Weights of a small GPT-style language model, trained from scratch on English Wikipedia: some layers without attention.
Each number is 200 + 20 x the weight over the matrix's rms, rounded and kept within 0 to 999. Layers, rows and columns count from 0.

# down: layer 3 MLP down (transposed), 512x128, rms 0.186, rows 195-241, columns 0-31
# up: layer 3 MLP up, 512x128, rms 0.179, rows 196-241, columns 0-31
down195,214,213,195,213,160,205,169,201,197,227,214,193,201,227,172,223,191,211,200,225,190,207,170,173,217,222,206,207,199,179,172,219
up196,231,179,190,199,201,209,194,186,205,211,184,188,214,175,217,219,180,189,225,219,194,212,198,178,180,203,212,215,205,181,181,213
down196,230,181,203,234,195,164,193,213,183,194,210,222,177,208,193,216,170,202,193,207,189,216,213,198,197,206,208,198,176,202,222,179
up197,169,191,175,192,227,203,225,200,194,198,201,191,177,207,213,213,187,184,195,178,206,170,207,208,211,218,236,215,153,228,226,225
down197,192,210,179,221,193,199,189,208,180,186,215,202,184,209,191,187,195,210,203,224,218,210,193,177,194,166,233,217,229,210,177,167
up198,202,196,207,217,196,167,231,203,228,206,192,226,211,206,192,207,170,193,198,186,191,187,223,156,209,194,218,212,182,190,214,235
down198,174,194,226,186,212,185,194,218,216,172,210,213,219,201,192,187,175,199,186,178,160,199,205,169,188,174,187,211,208,238,178,200
up199,216,208,219,208,202,189,187,222,229,202,211,229,174,174,168,203,194,180,208,222,203,214,213,209,188,187,186,173,207,199,184,189
down199,195,177,212,184,226,204,198,192,173,181,192,213,212,205,233,211,238,221,210,189,217,184,196,221,204,217,222,201,224,207,213,185
up200,186,194,233,193,179,218,200,182,195,204,198,188,169,244,221,214,199,217,209,160,197,201,228,211,230,209,173,186,183,213,215,218
down200,223,221,186,157,210,217,205,196,206,212,201,190,155,133,217,228,198,191,218,181,175,204,208,182,187,199,176,189,204,211,177,188
up201,236,204,199,202,157,214,195,212,192,232,197,239,185,205,236,223,190,211,202,180,173,185,260,215,183,219,195,178,162,220,210,230
down201,203,173,209,208,187,208,181,218,184,209,217,223,172,195,181,222,160,217,172,211,149,151,210,242,203,242,183,186,173,212,189,206
up202,188,167,205,220,187,164,224,211,202,184,179,194,178,194,212,211,242,152,198,180,176,183,222,199,209,198,182,209,145,217,200,189
down202,197,186,173,198,204,204,189,213,211,205,177,163,202,195,158,222,215,203,188,193,194,195,200,160,187,194,212,189,207,182,187,191
up203,206,221,161,224,199,194,211,195,211,183,207,250,201,135,171,188,201,177,214,225,179,193,190,191,240,210,179,198,192,212,181,199
down203,191,180,164,175,183,206,164,212,182,179,223,239,221,198,198,183,197,180,193,203,184,208,169,195,199,172,207,179,201,198,196,178
up204,181,198,198,197,171,195,190,228,170,233,190,182,158,207,191,182,185,190,222,203,225,172,217,200,234,163,226,201,217,216,179,201
down204,183,218,191,189,187,177,176,217,217,255,206,143,198,189,195,182,208,252,222,231,231,174,202,212,221,205,195,194,189,217,184,201
up205,176,199,234,211,188,173,209,188,211,207,191,204,184,184,195,229,212,176,216,212,205,183,203,217,211,191,205,209,214,181,180,199
down205,226,189,185,217,201,171,204,194,185,197,206,192,226,218,195,174,191,152,194,175,191,196,222,164,206,193,192,198,201,197,197,170
up206,211,209,182,227,194,214,211,208,178,203,195,175,200,210,205,189,208,221,188,191,228,182,217,194,220,207,203,214,209,206,227,193
down206,194,150,202,208,207,173,184,158,206,202,171,212,188,223,200,214,235,165,213,222,187,172,204,217,194,204,216,193,186,212,187,186
up207,195,206,194,237,205,219,191,188,185,214,174,188,176,188,208,194,171,190,202,207,203,173,228,167,173,165,204,194,209,214,200,206
down207,237,184,233,187,181,187,226,187,217,169,217,215,203,184,172,189,208,180,153,206,195,218,186,227,223,227,193,203,160,183,216,217
up208,204,189,215,218,156,181,226,197,196,223,185,196,166,200,170,186,200,170,219,168,210,228,199,185,215,177,213,200,210,194,190,196
down208,223,186,193,232,194,192,182,187,190,218,218,182,202,228,197,193,211,250,186,210,231,177,209,218,196,162,205,203,239,181,188,158
up209,194,195,207,166,210,217,226,155,184,217,188,174,181,191,228,225,195,202,217,214,207,168,216,197,210,175,173,214,176,202,201,224
down209,146,185,255,190,215,180,232,269,185,176,248,198,196,197,184,217,174,195,200,265,175,233,173,199,185,213,225,213,186,199,165,185
up210,219,177,225,224,218,173,234,175,166,197,191,231,213,207,183,205,224,173,192,217,236,160,195,214,207,206,196,239,203,197,168,225
down210,167,191,186,185,189,228,190,203,228,207,191,202,204,194,245,211,205,176,176,190,222,215,203,181,226,195,197,198,203,212,210,213
up211,229,162,226,214,164,182,199,155,192,197,159,222,201,145,171,235,175,203,233,185,249,178,197,192,201,180,161,201,210,203,200,220
down211,208,190,179,213,163,203,164,161,176,191,189,209,209,190,204,181,217,163,187,214,195,225,193,188,205,187,227,205,224,207,227,229
up212,227,168,175,193,221,192,210,183,183,206,201,176,204,196,190,181,162,214,239,235,196,182,234,222,227,195,204,224,196,220,197,259
down212,208,231,205,207,206,211,199,213,220,168,193,224,217,211,196,195,225,211,203,156,205,232,194,185,217,197,210,181,202,183,213,186
up213,194,204,237,180,227,226,195,171,259,224,163,202,201,184,237,241,209,188,206,179,210,190,181,205,189,227,196,161,198,188,200,215
down213,198,223,187,171,230,195,171,185,239,165,203,203,189,214,184,223,206,208,202,209,190,211,184,225,185,228,211,167,194,152,227,177
up214,211,174,250,216,199,204,198,192,166,202,172,180,226,192,197,189,214,193,200,226,226,187,182,209,230,223,186,229,171,192,213,202
down214,182,167,182,204,222,210,184,175,238,217,221,219,199,225,238,206,176,225,214,192,214,195,206,199,208,180,179,153,203,180,224,186
up215,224,192,246,182,219,214,211,184,216,188,165,205,180,218,179,214,228,153,190,217,194,226,180,182,165,187,212,184,168,191,192,206
down215,162,193,226,149,214,205,224,196,209,181,198,206,199,234,199,185,226,214,199,224,179,215,179,214,188,220,236,150,177,216,214,198
up216,208,212,161,223,224,173,210,165,167,226,170,190,240,190,204,228,210,188,229,186,192,200,193,193,222,188,222,209,191,207,192,213
down216,221,256,196,225,208,180,183,169,194,187,216,246,216,182,178,220,215,194,203,166,234,217,204,187,214,184,192,226,204,216,206,202
up217,240,213,168,245,178,174,186,197,190,195,204,211,160,218,191,193,200,207,210,214,244,144,193,188,162,202,226,210,196,224,197,205
down217,190,211,240,158,192,200,228,212,183,184,189,164,212,224,207,212,180,205,242,194,188,209,201,206,242,198,196,217,210,197,185,188
up218,221,205,196,214,189,207,219,175,171,193,156,216,191,189,212,164,195,166,202,223,229,175,220,179,176,202,215,169,211,217,202,189
down218,230,207,192,205,187,188,190,215,194,175,233,177,239,175,193,209,208,183,203,220,185,161,176,210,190,199,218,203,168,239,183,183
up219,199,199,192,254,187,204,188,162,201,229,143,189,238,185,198,193,177,167,264,238,215,195,231,184,190,232,235,208,193,217,235,222
down219,170,197,200,229,199,219,167,157,211,161,189,222,208,190,182,228,191,209,210,210,201,189,170,194,214,230,206,163,216,219,212,219
up220,205,183,226,199,226,227,236,228,220,203,203,220,194,178,232,215,183,203,218,230,234,210,247,187,187,197,219,264,223,219,215,235
down220,182,234,203,170,228,239,196,240,227,161,232,232,195,196,213,217,195,197,199,199,206,222,234,212,169,211,216,203,209,179,192,198
up221,237,172,206,227,225,222,244,160,231,227,204,194,207,196,199,231,207,194,248,225,241,226,186,225,208,168,234,206,219,203,175,208
down221,207,211,232,199,218,186,197,190,185,196,195,188,178,150,182,189,161,214,203,190,215,190,194,189,204,196,174,185,178,180,161,187
up222,187,210,240,223,197,177,211,189,183,211,209,218,212,186,163,237,244,196,213,210,209,220,222,191,190,167,192,157,214,220,208,218
down222,220,223,167,217,250,159,192,197,178,190,247,212,224,207,223,212,208,205,181,213,202,192,232,185,205,201,227,161,225,210,188,211
up223,182,210,216,198,198,233,185,189,205,220,183,210,212,175,175,217,206,178,196,188,197,216,192,218,215,228,232,235,187,233,202,185
down223,228,197,187,242,194,170,210,202,204,184,206,212,184,210,235,180,174,226,200,217,193,237,212,192,194,177,191,171,204,179,220,234
up224,182,195,222,220,185,191,232,149,188,236,184,172,156,202,216,217,234,188,198,163,177,213,208,169,169,180,192,208,197,227,218,204
down224,225,185,220,186,211,203,217,182,174,192,172,151,218,247,195,194,215,246,217,193,145,199,195,218,200,178,198,201,214,234,194,212
up225,231,132,205,212,210,181,209,185,170,213,165,166,168,207,192,186,201,191,204,195,162,196,212,173,224,164,204,198,184,169,196,216
down225,189,241,212,200,198,208,169,188,227,196,223,231,203,182,229,214,189,197,218,209,220,204,210,214,192,214,208,199,236,248,214,183
up226,215,143,185,218,175,205,212,199,204,231,198,247,200,188,196,209,160,198,202,200,196,198,210,161,181,220,229,208,214,211,191,188
down226,192,191,173,206,196,201,192,187,194,164,195,210,200,171,170,236,168,176,234,214,183,229,234,226,204,219,191,193,220,173,216,192
up227,219,212,234,207,222,179,187,203,209,251,184,181,214,193,213,187,184,205,225,180,211,195,229,227,201,207,194,230,196,184,254,213
down227,207,210,190,200,244,175,173,218,217,226,190,163,174,206,205,175,162,193,170,189,190,232,213,255,213,233,196,204,201,189,268,200
up228,214,238,173,210,209,201,250,200,199,204,206,199,220,167,203,221,221,222,232,186,215,200,186,222,246,211,152,209,190,190,233,229
down228,223,210,170,170,208,195,176,241,212,187,200,158,231,179,236,193,241,238,195,201,225,201,203,203,222,191,165,198,226,185,205,203
up229,231,167,205,189,199,184,202,196,178,204,200,213,188,184,202,210,190,205,190,232,203,170,215,189,202,191,229,208,196,200,177,213
down229,210,229,214,195,178,173,220,184,190,182,183,178,193,190,200,195,196,186,208,177,175,209,178,199,175,153,234,181,175,209,185,197
up230,191,232,211,166,200,182,201,200,206,224,200,197,175,209,212,207,191,191,192,236,183,223,211,209,203,192,189,238,191,193,241,216
down230,216,204,205,189,223,199,202,208,230,211,229,206,198,214,192,212,197,200,187,196,203,210,216,198,205,202,185,221,219,196,217,213
up231,238,210,207,219,212,237,203,187,222,196,185,190,194,203,219,210,232,182,223,201,187,203,164,208,209,196,193,234,184,223,214,202
down231,185,171,206,177,201,201,172,213,186,207,223,213,218,197,184,179,232,201,204,218,215,213,227,214,170,210,242,171,213,216,200,219
up232,182,202,211,215,198,187,232,197,203,196,175,203,203,233,184,199,170,190,204,235,214,197,212,173,224,175,161,204,212,239,229,193
down232,158,231,181,218,206,175,204,200,208,217,183,177,231,212,211,165,171,218,195,208,200,193,213,209,219,204,212,166,221,235,234,195
up233,207,210,189,206,200,173,203,217,183,218,200,205,187,152,183,191,189,169,202,242,197,198,200,190,195,173,197,204,209,191,198,192
down233,202,212,231,217,164,184,203,195,209,204,207,201,207,223,214,210,208,199,224,196,193,163,242,234,205,234,204,202,218,221,179,203
up234,204,203,195,250,209,217,201,189,194,227,180,203,169,235,203,183,210,207,212,235,218,191,212,234,219,186,233,235,161,194,201,218
down234,219,223,196,228,218,204,189,238,201,231,204,217,197,201,186,215,218,202,175,217,204,198,192,169,199,156,180,206,189,201,188,189
up235,217,149,191,245,216,234,216,196,180,218,191,156,136,220,190,183,180,197,247,207,223,222,223,178,205,226,220,229,182,238,194,228
down235,199,194,178,213,193,226,178,211,176,167,214,186,189,185,213,175,213,207,201,201,231,186,180,219,196,205,186,200,187,212,190,202
up236,218,212,202,213,169,203,195,205,236,223,215,193,201,235,204,199,234,217,200,209,199,211,205,193,183,220,180,226,195,193,193,220
down236,234,199,195,242,211,191,212,183,163,209,182,191,222,169,221,198,180,231,196,210,172,180,196,203,225,184,206,224,182,186,191,191
up237,180,201,194,168,202,221,202,183,214,196,181,170,196,184,249,199,215,160,175,184,208,215,194,194,175,201,211,214,199,194,233,231
down237,178,193,167,175,211,199,159,224,199,188,220,198,172,211,216,215,206,228,183,199,192,213,200,198,158,213,231,160,181,199,237,203
up238,207,196,225,196,189,229,213,175,210,210,197,192,210,213,244,206,207,185,222,224,170,199,258,189,151,199,253,217,202,211,209,212
down238,186,206,198,224,220,187,200,214,195,203,199,189,227,202,189,216,227,209,201,189,199,216,169,193,171,210,203,222,215,207,209,179
up239,181,157,197,240,259,208,204,182,190,202,175,220,190,184,222,196,225,204,247,193,197,183,227,192,173,197,221,215,171,209,207,210
down239,202,235,196,168,179,206,203,204,220,205,230,203,180,223,171,214,166,186,184,223,182,184,218,192,197,211,192,222,214,196,219,204
up240,201,189,233,179,165,216,224,203,229,224,198,219,189,206,214,211,220,194,208,212,222,187,214,200,212,191,242,213,206,211,171,215
down240,204,194,185,230,198,202,188,197,191,185,209,199,180,194,186,199,195,187,189,160,155,213,204,179,201,194,185,187,179,177,229,187
up241,190,185,218,210,208,219,227,193,166,210,194,226,183,164,216,233,204,182,236,230,227,212,270,202,168,176,219,193,217,198,192,200
down241,232,224,216,225,229,215,218,215,180,165,222,237,226,219,198,207,204,202,189,189,228,215,194,206,204,207,172,184,194,191,209,190